Part of a small language model's weights: 18 layers, 4867 steps.
Each number is 500 + 50 x the weight over the matrix's rms, rounded and kept within 0 to 999. Layers, rows and columns count from 0. Numbers have three digits each.

# layer 2 MLP up, 704x256, rms 0.0936, rows 209-422, columns 128-191
605503485591478513621460559596480540571486502484593542592417441529589500542464482554433441377464553584450521561569441547454486523520505550529491548539531502524527427482530549511496527486412446
503523454542472471537612511463547466477520529514486466476570471554575479473552470424512436494526526443560444430492615548499546459492452512544509509493564478494423459455508443513549502518522616
425551494533468534574613578558467432523527500474494496539489436471511516508400412534551604380508477466503453505547472418524436561514443526428534512529483531480421433560545534468493465530468461
449480500435472565466393488498450548485432458588480444461589537496472507489441477462607600450502378540486579477614487455531459388474455503508502564526509467587425591512497468524502452472517497
547420573585488513502519411519446481468494505481515481550490494493499482431430504488506467506503602530443530585463472572533480493513494455441471521486569579608490465536510505532513391569482517
582494501491556518446521486545521478456473431537555462464551435474525497506436551543457528432400469454501495453516498407493510495545489509526594397466548468479547508482563510462485536492524427
492551506520480527528523574496502485544487519530426583460588478516420417519553562419544492459535520536505549522489467458422510575493565455553509429494562515482522473566435516444490525434483564
611489550591532565397444441574366494486612463533463585500559589427487482470515527594517489491378511664513522491539415542509488429577447456550541562504468442514595526522443528531609466513442560
448396573396564597548527593520463527540510469453466450511563516441487525461456458586453510402484573529456497569456492464440568416489567492557443425562418511566569539448523445478509502539478503
567403544553471416565529490375464377551471516559540546431516474440540499505464473542537493474463542569523570555442451492385522512535506443482545553585575552497557531438525466561446447477492507
451427466415422467463496558516534429493461542433473448540485464481509546500601512527513522475556530448510419534469608510545548469536499522495569566505483554552464444571483528487488480485523496
478479551456371521470485534537541439472556475398525392455474455575487561625534472515513464513494494478552450458486478578492489463423520491427391668469477459504531464469555544562568462548490549
402557575514470466500590434497504504544493522537499414530540428492534565528527467473525536501509444542434540535545499503531538532570429544496562448416460512499429412559510545481536443476519437
444522478488415539466503538489450479513456520446461493433597457467453476507537477561487617458424497483496442451399516476483515540498402413473487459443527422447474419445556425493557420507477485
554477496490539453586555481466527470492498457492471431406465536574460515564575578481533432436489555413532561530458464483452466543465512465492493578515541574462560507502543472508390491556523454
486480396539432607539550521485513504537525477390537442477426486596449423432488556573451562563514555416494428401369455418464532455538522462520456574561431369564480475574406572519544473488513427
412542552540533516541498555538649509490564525465513478558465411577497527527527529401480528499470519460411430466453538469515538561511489405505543534499421474390491398590409585494477491511489455
445591539460480529550478447476489570563492505549466622432509549499437495585508482446483577505417549474521503586530509503663501459451461557438552489546617437508558501530529482522526511489512523
448526405503382542438558522443585553442566477461520528512582532552443491583448489408517476542600510496541446509450513479520533559469408527494422550489462527570448529415515461498583541512426501
552505482577510537548458496453455480509451557541485507404588487383478397541538511527504410443475507517622504499506564540529425444494530554454516448502429479560502498362583498582465537543607381
563536536549415420493511396621524498545546453609558496505464506502481605456467500607591455558494422460424512507527488518487467500497480517434504564517525614562475481490436460560436524491467463
451521492497492433416470532447460547509380534451578584517546469494470504390529492459548488599562440466536511402586396502472514483446474455484535545562457537560487481458506517429536468489516499
501434493670485492521468487483505549481527423531518451520453399508463492514487451466478470432450432581476472591499563506481467534462433491539452533481580572511482497492421518579531478510549529
500480549506477476476520427475502519550517524516430569466473539429593491403462494510467549547399484509396517543512559486585581440520507496511564485432426524482459393532467453378486458522548414
528576496484573467552467547463456504523528453482469487412509607466546473551449504511527473470444587466547519423537543506501560487520529530534549503505494517501495533541490525566480597514452354
370574521549534476452540516578477488385524547462542485558490518545459522517546435463446495551489482504457441445494542467489496595593552496557414521521562529425526538557517516486439468495467448
413438570434456467512413501468474522525475508417534394460455553571528499520503442543572547450522419549492538477524548449455469570411516514514518524519453477571515518476537540474462549536427578
413475552486481567472402518514498562520455472507485600569450528468515568405440501578452503472519473490473485576502402463481418511508530544494591520548489545539586485484525493526488521491430459
454549513573518558483516576548462573422557475448554496472382500495491684543671519497518507590490499489530427454504567445485583566601442443444544533462471562460438519504478459484499561511499531
389544400514501435480481463476535509444537381510445461521460420644578557481594466440518497474480486415443513451505472605512492659525499531479372556529523495442479454629480535445471427493528515
504442468535461357492547496505479503486474524519485572550581476537488479536590535420490529495500526411537487491431464502463594555489463463507423509405486491400552590501619415505510506494437471
504443487490481509508421506515444530481384549510465536626468465460491527539467546496440460554498502578496573537476521477504513458508487527440481446490476499477462464530450482474544522483476498
413473506515369406486536453468470463550524524471510508488543555522477448545567589468530541455521504486449538559565513489494420425538530543456520519494564576449494555435535542471542493530421478
481477481480453508561522558381553626453451516545420506587545564518489529412512541447472478530447524421480558473485468508529475515447499520541473493548446533600471492470547512452520473542588448
571466449443480490516524530418436492504552449512432432516573437431560579527469443478454386435546481557477550458625544475460602581549535409426524507535462457489512452469539429504507500511576514
563491597407428490371428468481500532589575517565474503496479564517546525435538496470494511517414430498507447467509539475444539463440521533593517516490423475524577496457513506507542519545590549
562468589500457514524459472471507440543494480536579505508444494536499525534445499459510570485555525510579550623398491545416554439408523462423508591472461498517499424470447526492555479529487546
522499444496423487444584442526625550525480442532568480561534537437496553658563532430524447528512524389429524485541511490501518506493467529532508484418425576489420482512537507488503488471531426
375515500486488500448590534449440568490445539446561423499467520520454563497419501536450438502524500616517537528464464474490437517491508482553444480512528525537516522470438482527492460500414509
487474449530475467541446445512544546555500391622389513460515550493437487564554483530397587562348477417447548486540487494524549469451478586484505501509529471540487488484561433452518574492510553
449554546489384536495497486633398468489422515503484503412541503479555524531522514441448458526531448451518443422524530570539423510483404508446469504491540484482457492478511480513537447508510522
527518499522470423562454560438521453462512445442502457473487563427535465540497537411514514532525549507565450555496455482465485465520491502414549497542554474516544526451544429493509533560533530
522493557466522462534376540474454518436531463455487520424471451496494513470554515488481493421575425510541489470589483561385522599439396483544559448539484386498431416480430510403468492537402554
532536613544483529512529524437475564453545594489482512606418575497489556492424479454473530524421415522460495491482463487568486484509516521422499476534456397493501475504452495515482645482495433
531489509532526516513565524454511475493520479532579468515551546473499531494447528536474511462507571530554496532555530438500536510544535434509530497473433523435407565429521511555438590470504442
453384492541469545486473419589547491392484576477479489480425526515511499573492451396512489464499466496467497571439630485545568498630464459630395517475440499472419409573509489557514512526535443
524478542512488410545489541483584505535568525507494498587533544570559485461615567530402546508527469508553479493458523559499549591395531428531518424560478543458456460516502464471533466441489532
459431437475532483520500468492477495483513375424421426524467536564522334492553605502496386574621516439533505528609489508612559502512498593492542504468501582477479529481490430524476512464483534
539469500527497437591509507521457493583571443451605554561480539502500546466472466420455542500541492503511492409537448498566479567527565552519466563540509488470518463542456566502626460495543507
392536520572578516549516497469577596539492455436552431599495530530477455521510613514538528546522480478515508500441498405520447393541485505401510433410472392469488484533497524521342481497416492
539395507438502422438461466435455466523495484517507447528419550484552504542456502453432454470494508533453537463514580562570509527532530515604484459419375535526551424410451532472490470577522543
508506449525400479438505625547564500514538495433489478628534464433510540558471420458496538473481542551543570434494544552455591568419558567526498426489466426523484456546547468417569525521469540
479430544466561509536444528491547477475456514553499464538453510450517453475472507473494483514441495459478496459517398433460524473475489481470531454531446461519490480389502497550476540659547516
543508576577500511561478615467570532532551572550430619420518503550459562423458517492501485478583419451593532498526517538464502536416549457555469528460496531477503448498557465529493625475540566
557473413502408496581481565521517466434402483535588548526410575485467502504453501548553489526478492462483529486507495468547536451586498512475449523575560515542494506449520409452436531521452532
462438461593474489574382564564531456500554526472592474452494470483469466618491570601421433513460449497482502471469523513416503533485449498523473476442521493457447511477451490563571550532527476
567516460503554434520505436462562508481554469551545430550478567536622526454466536504474546491490395548514598458405401520506478539475458465506560428517423421485562439449582509507481447532508472
543420381601546532468534435472566472384418552464612537463538468483530450398477502527446465496592450439470504424485493523561483501492506462367538559476498478478465510464442527521515576480535447
487464433373488532506549520525548592460499494409476493528510501510510510444546463551525545573468489492490524415627536524451493590474437604458493516524511486488419475533526507549596516474573510
500499513524530507446564540604529491529349440475536457498501517572518539584505391442463538492418546433440537424549505530508512439474566510492457487517517442505457528482596492434483572467437483
582466532500477457459452536432615475487463504433553487548513511489525517481591498493521470547505486469569485500486498570487516536454509446504525544521451525520448502474473445663545492582490442
522490437532575487496522502375501538453471390445389490496464554586487443580515661534538467519492483556511461546462507543465475556407555466631471442494481513521522561527521516526505597508483510
504489507526421496492557361573553482499462528454517524563399511492437483539509497496497423515363567383536595584486477392439514625488551520512492466533535480516388574537411510490603544500448486
408536441436477531515421581490475517492538524475461422472463550453467529365558587521517512515497512530567418569662507493506483398439509550615583520548525508580563493519493550432479505541489544
422514473493546396518492486478578582494479513495558500484509580508532548485648525529484471506437488472523548542566469497453541462518601522531442473517452463565444618540520439574507425500480449
518511483572543412511425587531414467425559574482435470488583526493582501513460471516453545511410553530453524522502456559510545439530555504551517435523553420455402542502519436484503535523546548
351490537464541508513383607427514525521460406514332533488525561529476493562469531377576501574457419521644501529575354455432529454455612551447550527531504477423479541536450554568552459456504494
589434554377555563535531550494551437563532488495493468496477560504499513424491486603432419471521562453504496466526510610583585457443507546509483483559454504477499441461454499405558446504466578
517424524377528529478547492526448495548462471451473463393520563533483471485502455514520492494630523440574437449527536549535513537574452478512408476467423530473532438500467428477481508430514608
533495499517421505525536559500474456474553474491418533474492553464578489491539512516461584413552575498531565571476467504461498526495458458574529569489425523481545466509572454479456552609497436
512453497523489586471495409557507499488456576536535479377522460510558428564568552513465427575502482488476510458533477502468520525460560425390556382516514484430440515471499542548370428529511500
477540492501495421476462450445607421495527562451583511448536628415434385499591548509486466589581407383459491469565556432469516494432565490503467555493507478498481490408365494583460429571521483
516499350508414510510578539458480402464548473485466509597498482431531536480526538518503463557448486461541545534568474556478538509413500511521555484478453487402478455599527538489484499564391498
512462584516487415471589488503447508465449473509492464457504434535502588387547446482546544401485496450439446518577422505453474502505439570415532501495553451529466442582399453554458478491520537
481543548512604529393412467441543503551496544536500442482570514517512454399541495525518553442523428534511463448399563439635453494520498468500522568558510551518581524515501598505564550483441501
511488562576487497530544435474451503482504475409597554530619599529554509609464506483577536501558571479498468488514505501476517445456393546506506591475513411524527481412506534530429431568429397
542556539427428502592508459536463540541514670462535520517420565453473479492564436539509425492525544485451547529535521593528411485465399413430545480482520503518426453569512483499482435500632492
505566573555512526507484556583513506482561537496568475645585419543501477556571465494514492503557457471604539442479479552577493560546508526462480476423506481546413544548441381561511500457454568
487439499518488437558459373500479494442510529518395458516529521501452444491601423462535449523556515522516599467526480459410507475425555488471547441498577424473469531460483490447535482525490518
570472544491475532423498504542554375509492547570394513523414575476510509457513476557558571546492366519519560457524496488471445518505505567449519550543481472519536535409561546468556475572598470
525547469610367616457484550508562478439454495528493552577541551439477463653513440582599556550545517534507455543497511408528478524614548516558432478505539542547398500501574506525512482483574520
412593437535536599527499472569620462523492560537517422575578521563545463513606480473501493524461510484514504494501491440487464501518453478451432594483489629509527447470487407474610457465625501
459520557484427483573510480582611488511576541540529504450543548508496511594482539538630550509549505466455407411494585496587524521598563454521466551464526430479576476506512475543569481452428516
533453459460485517477514484521506520481474515463456509525439510602533491522523547485501517462448498628464466498481486528484527466479540439563560488502503428465442494499510462480582446425499542
511378514540519484535519567489476465539520451523426549516602524495490478513425509526541453529499482515428534601508544448504409526427536483531561429501508472549536549422571425454460506598535549
463561448522485417450486439507476484526528532564603514508473500600480459556447500532502494516392426502459563551458620585487452605525488432485535563551530511467490444534548515525419537542533523
499535471555505471537509440551411451543514613523582476585476476404533497539499533481506460423560471485457529581397453507468650507502435501524526495508448501526515541531511502591501412543555425
449508471438595446475427519433560499533466476466434648430458517483398546505529491521442520561509529491511495555539498460553528547458510575513520496485450490510622496451479422445476477471466455
559452584501475554413603513601455564500546536489520401455457493527531550501482490509503450453515508488459573512420614489413559461457426534488615500539484496383459494555608484528582474525481514
524509602451487492389485565476441518503387546504557521472498451482549524540446496488438481456392483536484468550534463450494516500472547527504500471512571487587516462473504515465489524511491439
570475569567566540544422502520525578433461402517460520550493499476471460525524470494549447448415461460468526472526468545465531439463564575440547503527639495554426473494554535586452504508516347
454488391630505558543413485538480457571512486417566496479557399409473515592539404571545529490520516502532486506541443473514503516460474529552492526490536504486543405432431532592476618500570587
427537546384543493544499470443460529542496595518442550457441495606510518412521489516487565521395474507514436470563417543619505515533470456501521596490511483495446517517556510550503559498484590
503468535534489533459430462522417450485494518545538568492593449431507509438489480469491544571403474535486593546529487546594453429443483494460489531545361518498493451497518531485628475520536528
466569491452601335556496556437509421549513457482427581465527452530551495540505456442426491532443537437464464535426518495495511486574483512491535403494571452505532536463489471467490474481522477
509464550461557469520511554486562545538534446515518379444672402407524527428501486536492469587448491538574529374615511516502424616477499491546560519571564527540516471457489455520418507580465506
555534593468488492546492460636410558393493403453439506502428516568579486570487584554501555511442560548527421446530445545415524570544393522485498418494560398461528441596519559475464405452422520
565493548394447505441539409511489408520455568436499527567473418481469502494491493555470577550450466453571575473554473559445557544463455529382540494491561492438442443639524503440495447516586513
575511518459512426495519537459529543468614484462494533463482474473557534450412539511479530486535469448472478473475456517526544503495488536469531515512581474457577509532514459412466579509522549
474539486460570602586453619567454527526640453502526500461540433469490509509432484506524556505447474511571517551470521387447498460520499585500466526552513443454447480428494596417531529421474431
523518559442495535524498535481429540534508622550445450560454511566496514533499439459474456512487547513484503527485559464425443510443567500539490454501499534526445551432515457438460508528491520
535507497434471446536519585457572537496498571572505432543471555381504503420629420521526561560521510497498502486502442495505421520550554576419498492503520561529456567497477462623547531557635538
442503480468533543463430550553421532548471458466562429488524514547564490505486413412598568466452487464460490509411475449506515573469549525467477439482444453409531464508557502403541483586543524
480494471521543505500536486519473492479460491528501505558441431635518517537491472555407435489446524523475472430445529483461545525581485490568409482471450475453452501593448528509602457373452463
483493524534543476609539533498545457529505510453524461574558447426480468570535464454596497513580449547468525440531530567469458484528579538465556505397487537452489524459561440464539471512516503
445534525426480498484480534392481527539593429539492513595487456518516511524556597522558507440405545481394491551585437447546494572525610475508428464576509462488492536404574537508581564486523464
521468530557515513487531499524442546469490451503488459591510480485571487527472512497561434505479458476472480529528372444480545481535490524493470475474520467466544565521558579510485508439527451
530460501595498422407433498494570454577533447527525484452578400471543537488439494484493467523475534532522505478501487486485529559535487522522494441506518511500468508530546502557534436466408568
492446443584458578545456601509382489563472507421470412369465360493490413510428552489438537425561503504507521468505482600460521463524555381526385517506397435540434493496519559464539539465469528
482499572552532582487511536533519501420498472422539473503412454467493577435526475491434433445493505563408523493506463542509475479502460508476436506475359577494554592515526438383534484456548472
476469511484523410582479420544487573482501474462508501440488453482471502487465518422479547466512501516526473555477540572531436415574524582511533550418462530417486502494441446486595511472554558
506573555452555488432591417591496487492478473509629493506573488601593471471541543488514430528466463441435347493502475471461442544521516516570543497423527497439458595535552604511561489455467424
466547494601446517395528571545610533506521520446461446449457521407479557464512502522419465452489459523444545486547587544469574493549528505505526538475514636556446424542466512494520488481508509
636522510532499538481546474548457488470565556591544481518429509445593517470464442518428468520408598536438399522489537536468512489624571557470565468510575536458454560508509533466513495456426487
522419460535521544509430511519509536509394534509510506515586539436386523473447473610495549515485451511397604523477476562575497446459497531513464381487458475524515516439439479476583450521503493
490473544497541648504440460526536495458417553518560517519571472567540548596491507494394482423449505433488463476475462567549609553476482525636480487501480512592483418568514425435559533374466489
470451530514509442508435488493502520465544485445546524493480555515517498458680512505489483531457392511508561475481522487479425475514488505500547470538491496484514508445428461474458623517568506
446554532376523517444407581419495452517554428579564477542469548477520473506553526559461470444468564513449531525516445498449485553424468492547394500518486522501466410484500466528461407507507557
458416463506455481448575461497535431549480501598529497545550483404489367466567495504516511506489599530448564532413522466500491538540537450506446465472639512520383508499413502521558512404482507
483381373508497464534592451459581554477596508446518434517579499515549562471482533486544576510583401510429521508483468479441495481477544462511469541447498513492482518464468480497456416476466532
573527486576450511497527531503603485546519614533540523420537615559419481582580549483528416555596503614554398427520536436505571512465543404502523458543506459597524533470482608540541495527424475
526526495472514464537513469531632577576460482529411589560497553466553427409460492435470485464471616559527563508540503575452451368497529567553505609473481453490586534543515524485501530431567481
496568473470519485485496540487474564465591556485521549426498510534548541460460508468562550450473592403518428505460486487403422558462477521353479454491621484442460462458532438462537555395515477
606448532501517504495589570468447455486546443565555446479508432506509475463461425568581511621520490605484456505532440676457537425535441509478474540507462475490539517538488439565546514487499517
424569549528510431509545504607489432548520507595461503459463442500412487583543561490445542584516441509409435458525514490523514477468517433524409550455514550500416463555488482517519444471501457
504454521511436458438525495570620477451443546498495428551579518404380500503446513464536426379463488486570445405529585374571514582561459521449488532508512516563432493518359570491551437509503437
459617560494584387425464532444505529492584464548509469475589460578499508587492494510509447520390513476468530560534547537365521495538498464474465528539523417498484444464541483462438507499466419
442492463537583451528486505570489498408480468478547555493487463449496417501527582490466494502456504576463553453435482464528452522518466507536548408490467483524608481475583563513566536462585471
507458515405499544448505524515522582571520508492510508413551505457531544417449523536507609374467503600487462417504477498538510418539411526504487535521417464509520401469507549512452501540551516
462470415465593469461431410481439549531474461515475386470503495470526477531505565578487534495578563519485595500518426464518509467497540470640492506578600494469541553441549515501563592494537565
574396548435539596485466505497514428476491398446548442521454581435492536481488489426420487563465521486550449470515500584545457515442514489513512561521506508442492461473521496451432484530461535
520516466489456484607511528504389524524526492456593585535528515500506473500536566506499517478448552519490527500490393576443588504582473507494461396558512492448456561430524516520477492475550463
467520408568459551498392482551513501449522407522584489471410431509552516490418536509587514427578483491455470455470433453445467513508474517511493395492479513516455522516475432553566422480505593
447434576541477499561474525531588557455457534486495573546456471558483529561508588548537448576434455491549488460552484535569488497475494350477606482522523417532558462524551408480461571448530570
451438512448556451479509451440575587477472516442411481511532463531585462494411500456411487445461477468542467545501472466502560502574523391612445439544477455431604516518459473465481565456459578
429469528473512516498427487527525481468525524557512538443459574471558415512529507553522507442495491564509421551456428445524560452524414498483469445538527543570520496475502533479446503503498475
465499593461517480574503499516425594604433516488477464619446485490550472501440489594447485558490475529508558495614509521450497448441543536570474427504406550534495487563406469403566430507502564
550478419433485453478500461547537581494465447504561436557460486436532540520484535568642459583465552539442462425522473509524574485550508535517538484521591547453551451497402511406467492485432553
560426485490452574483553502529416518546445559447501504566581519426497425561548463484584456572571442418453435490447548560426493542440475505590521484491490519509509483460534442551498406434608507
601528432444572509490539464526481498449463516474560480461477538518461557566561497447471463518459483497418511583458448525503506441402560598456503494493553644530467494452528568485560573423555487
482513491571534435473447439420407496470494531524642573480484526613551453351478556532542426415511423508583581494560495529465426394542546513496440462527523565475462531525429510403584521488574504
552428471508491506485399412380598547486448543542482451455521508509516381596445506468525517487603621489553508448471491468479503466426473508515395456437506426397422551487549527439555551558490526
459547608586492505563455528486399456543491493550430512525523495499363374459475492551441511470506490587495488490556531516554498496463628587481569429544487555499467546519488500449553550442509545
544568471479552467513521478431546542451434493453572479485496586476550482446459509443502576516540539500540498454540569607519510479481531495416528445484527531532494483452530552595533542614597455
475476523435514511487508476531555497576533456595517525498569509471563440461455540471474479553418474515473560575437502430593468476394506463634535512569475515552510463472539470512480572504474417
476510493433540524543497411439456518439506573565460567489467476460441506536499532578529403535438556551489536498475398537428588530524505569537405619472540485468519486410371424465508553556474467
518566462552423492478493536566535596494529448505433350512550384515478564442439446577614489486508550493557492497509486507425455496526461531545531436503529511544515436534514565474503484473502480
525519407386400509543478581475482527522547501497473453583528510344538491499434546535517577567440494515530576560545479526409524505537394542522436494432404441463542511527525383482547459542546483
562543558538557498475500426559485510455488463437380567475450451602553452461433527498547575466345486510469576502540509517510407425539553505510517518604465432491492418513502439505464530501439503
451519556376524464490492608577419565511482528530526470554538544512556563456439591574429499644455505451448453494467503445457523493543487459546428515544461640565519467558527538501486485498488506
523431476512392408435557511587476556485562500450586447485456460552514448506566630497498453467498478474454528491386436524455549538554480526424365549533486517474519541543559464492415482531459511
531513465513480451534536551544563554519457501509434543456424451513530474471515484505419525462514572548519490513455508400524485464528475468534404434539569447502520471476496519507527494619463453
551474442500461503529490514429475437532481520518468454521504535498523505549549465495579466542419533516547598529410547489546420548443601454543520511496467483481498506450575444519436633604436491
475440457529500569480479625480504466514461448459475507540532487531525522539503450404422469453463459503539558638464417536487624453499592493471525448453517407469580522534485530460407525472440440
485600521546454490565546489497459485496482529517539548406397450553427508489477493576458453489533523602492529474456448506496538441522454506519519430530459456414564538514485530517481519519540519
413500529454541530424487473541525472582476422481608451471546518523501521514455482534574547605467500526518492450416437465490463498501486456461595535544524540515475508504505538589451505446454504
432525597541551574505458531504509471439471513526522546495550556504508532565490463553541488526498576493497550585510463470550463447485514568593470529505542489563444471544587562478449415489494409
540480555473558577356496422595546494567482551487509536437435515347472565488483471493515560471553475460464513484484504490522503472517501529419451535487481503535375495423534559551516509441506565
579489529560514477516461456568551587460511479492544470423504465554479487442513479530486562487562479487500568516482580414521488432491474525524517504569516424584435497451549564429535517534517460
446520402514489485537550526514539545531568488560513482503542534559597459497610513471536578390596470490432487517422496477432575380438419447487423558441542447479426409542524608575527457498522559
410494524414530430461521442504477479520530467472520464482418430588541444494496502502415456681471461566408463518528438508562462607421460498486536510517504425552464434560448411449488523428530603
560446436609560448503477530478591407487428421536545494496467526513559528440481525473430450558481456565462609402555506540477414519485520498509591487539511531438440479513461435570451535481581476
516540562452500480479448558475500601560499598453523476440512549461422547485554515448510620475541504403536533433560456513573504498587476513424589496463534502505466555476569519530464536497565470
515485627513488523549554535481498537450513511582562468414502487383490488590489534515542471493578454443512480441533547580450502571542504474407527552445596484385473527455477526579486540546498484
466581556496570489563529540444434528448577517456475508508564431457508478494509428389509560494547476403586514511460543417516462476507500618425577498485432526433518501374569559479520472619487477
446451420464527496530467422467557481547503526526423540539502581570490523510515450515405471566541591489513487475556446633507474507606497434512541407442547553593470587486427641505537477406598449
446547569451515438405472506515428540489513528485522501455538500594501465447546612491461490537525454478512542524481494543628543490506525505518429429474472445471451515502472500437509607433470490
447508507483495484521514498539464529531454461542450435526536525517533487517578456472517495484462537505471487500516491455494558397534478555373458463511460503481543440428487565475538475466493634
411464400462506448530491493559465480495541511487568521490566484569518532473458548492452410450467451460433419543446516391585503470591516498506454496530475498504399536448569550438533505481495507
543406527458432416516534482422571505467525520404406446486455537553584449436508557489543532482592459459547420520506505443576557458445584505530523457564513485454602458458521550486529554517462526
520548491410498445429555521454443447543461496455486437515563467519452483544371409491478508520474464511412519429464539578475506561475448560407441521464523471500497467575446500494518384494469517
543513531525501493546473474406503446483554437438517518452547579443440544532466454498547422567474583430561445552456486481476508524492421495504565478466524468498472592465537538594475514488474551
495432457531537555548570599460525457479493493528473510470529531442526377468573502442441519505408533520475491532497460471587552578550456466538486502542538547531414580497430451399545515504445490
585524535551536483484476574432466442445485570616438525541563546448453489392499502468474587404511427516474447462569504468523510558507553465572468526490488530569484553479529516527435545614524467
522474518471437467493411525483402371540515431532546480483500480457454487483511473445461543477453443514522460498553406445475392433451534569501551504468402447493449557495572545523506520579433478
521548417560520412487534424414570500457530543474518566534638508586577476489446522455524539430445568476483429578475537434536550514498450463488548521506525535467470459432527419371389503473476509
506568493530494473569519494469503466441523470491442534486440454447502520555555569541466563580516447531482450572503547478426551543470448543499437484474509541462471537510494479526588563419460403
542530552500564496528458501430423498515495473501491535456568467468402469488440479429503538467467497474508450491484531525498509502493591549476533514470454512518525582466532423510587533457493525
411504436538538496585416472543530561434475476582532511525535428485515471510420467491520495525471411516497482505554436565449462472461638524482549449618481535533543480526559483569469483444566459
513437476538537532496505455480508501522557509538487441502494492517512557569486483494445526494448538623547491440494513639478479584510419582418416525488521535396536503486492508546475493484442519
481534503503512492449472544411428540520501454505545435467416446521529504449492484420443523379487404524556500524548495497511614410473516495512516583451557505598484451501497559549442498440487480
539562460467489526462545442532490493454500528574474483466459456560566550450452514551499421540536562515512480516439522447491493585574468466563515509516492493465455610576464492438548566482454521
439569460513481509484473499518388576602517481475521412485535505503473497426502530514451587519492438431485525550493483544622516489516592488482468572571524502586458452497475520565592498528555497
536488512454470595508462459613482458514448526456481519546487569453575453599439487566475497490525488459530472487451413496436456412545479527554550452542498436436480487542487437407513452464483429
536505441492481423561487471517513511483498560544541523516563490487559604470539436400529498503577576525458554454536606494494459548532540534506480669394499607481593610514497470449559446389480496
477475535528369479495568533503488493511575575486566511532447476543526558415478512477497516604564488499478414467502522477439454551483531438489580520414494646486470504542490546452554403417512543
517543530517569571538542499513451467463540536496453436514574482517525541454460478471462489364512527402467547536437522518481508591570548511389399420397486494454488511546474575445448381483498418
558492570444515491514492565540501439564492495479549475502507461436510501378292433500481524624537510494559442532548473453346506513456524407592545440539509545472453548464567522433626470520545440
463467563457538434420523505471510547460489541456456556562514456531542513465620470393547474538389528577470486485447516463598410555428418515531472478489475497500407537534509417565422455408451484
495510395410571432454441436575544616514471498543512468459477486500416519483437468521469514522464512469489464539573512634538530396556467559490502486548542538423600530506480535409516458446528543
518493407549453565502442536485498483557563501512408468536518535389439530508458544506507497585588619438540498527453527488504523557551482502518437652477409524551438635510536432434528571488461499
493572456598496458447528442480502487459526512523497568529519467492555580565443454568541493518545497607522431509479503564520517542401506494436430454419554612497492515531422503502450500492554458
448536577526479507532434498500523546553503454492432478541489581490524494537503534521451470520454511517539537474490478546528480437467512464533652474581451426495489462493476524529480452503487455
498551561439553404514483501523426462546469595562623514514412508464490484493604503559521487590543501511441522484431516589484521418535582470429600512506525428532490531521539514504511406502470435
450510408499506552480480468419451528524523400424599396453487506499474493604588371487507470528569450433529435489544499471467430477471579491459481576442464521456459532509500465523505504503466515
444481510574449558527503470554568494552513461409580501424513519479486473510487471560514527521580548511486598444488506497518460506568504516504522446397552467494482469438522507494530541543449537
494490462440510464439574537545617505380520541473436504416420424589500506455542517480412472510501557440461483535444475446483586512546488486460490513510526495521485468432593551518431540467504531
495513533491486603523513506496407416531499585429564485421412507508498424420543530510473569481463545514448448515488399368517424498489500432510482506622472488507549450472508530534462490480525467
509559376507492470517511491554525497564566450546518465518420504388506501575545427481447487604425545510486463429505517572543542504596475535420482484481547493391552525501454465537464478511562502
466521474495526502465467581490596547481523593521339504524521517538580564486462502439471495344517484502416509602478515502514529532508486454556460419488482529533426472472542531417497494481536524
516463484501608443462620573532520536464577475472588561531504445539552572442441543549508366573533469518495486572398509531516571501518451501514446430496425440486524403443516443472453463527539450
564446529612576547498558496485428489505441461500535583542457579531457510454565512473468454538492591514532414627423527494449551506499499529527567560425601379441545465463552472552475498595472591
428561521426383451544476549511454508496558470492521552542477480540488529524387490559512484464498540544547470470491437528382561531492468455515539466484495486591525538498530519462518526525578527
490540411599493471503428491534481509502468464459506462477529507484452528614473540524473507464497482522412506600519501509611537519434492585568516619446585482548444561414456504389543514489531515
474462392467488466475518402470579550553491603534576524509507498487504502406491507552570454570611509374543508507504539457530500489519525491505487498576499544440482585520484397518572485518541586
497543525452530553577471426555506508470517475414534547477535429519324508484533579436530457451512516510462395534502517488498465540547544494476510509435535529482493479574522477527464492478465470
527535567506625448446478577457499541486491512513498458534542488489427462470527462548516482476547478580567487517485495445540489499530540445506476439583504533492503591512440436520445489518489497
410468473493580468408482529507543505488527478493462475511617461588455540469472462417441548551481520465510446472475464533472478503504501497539490504526522477625486562479543461458433578424484500
535521551559411535482564599576602486495549482486544384538506531457497565526461427472578547452484501595400515594458599516410546588557607508512427517451449609469457506499497522519540462504561502
503482549536488430628437479494432566507460503504410447451454551473512442398563570492441518429567585498537529485478523517499415538435446569431563491523485501529539546516521499425478569527528443
535517486430491530483571425437511518569512628584537487482570483465504484469461548490475476465505537480522620522478522486445522391430563514456563461452447582499475517489479465489583379484594485
476501554567561560513531405520459501482384513518615504517468489446591526489462525461420514503492533518527530517568484499507384535536584475526518573488543593500483517554531564487550544474494453
593462566505476422546463439561488461543483561386523483559453465472539546502509430492521419501484474517445526463574469534454497607629435411521520487546473511415612490467417532453601533540558500
506437473500460483480559446440426472530576501505529465467570472553473486476485531506433364490432509442503464448500463449445572533503501487494559473572430442557454506510450495517482493445495502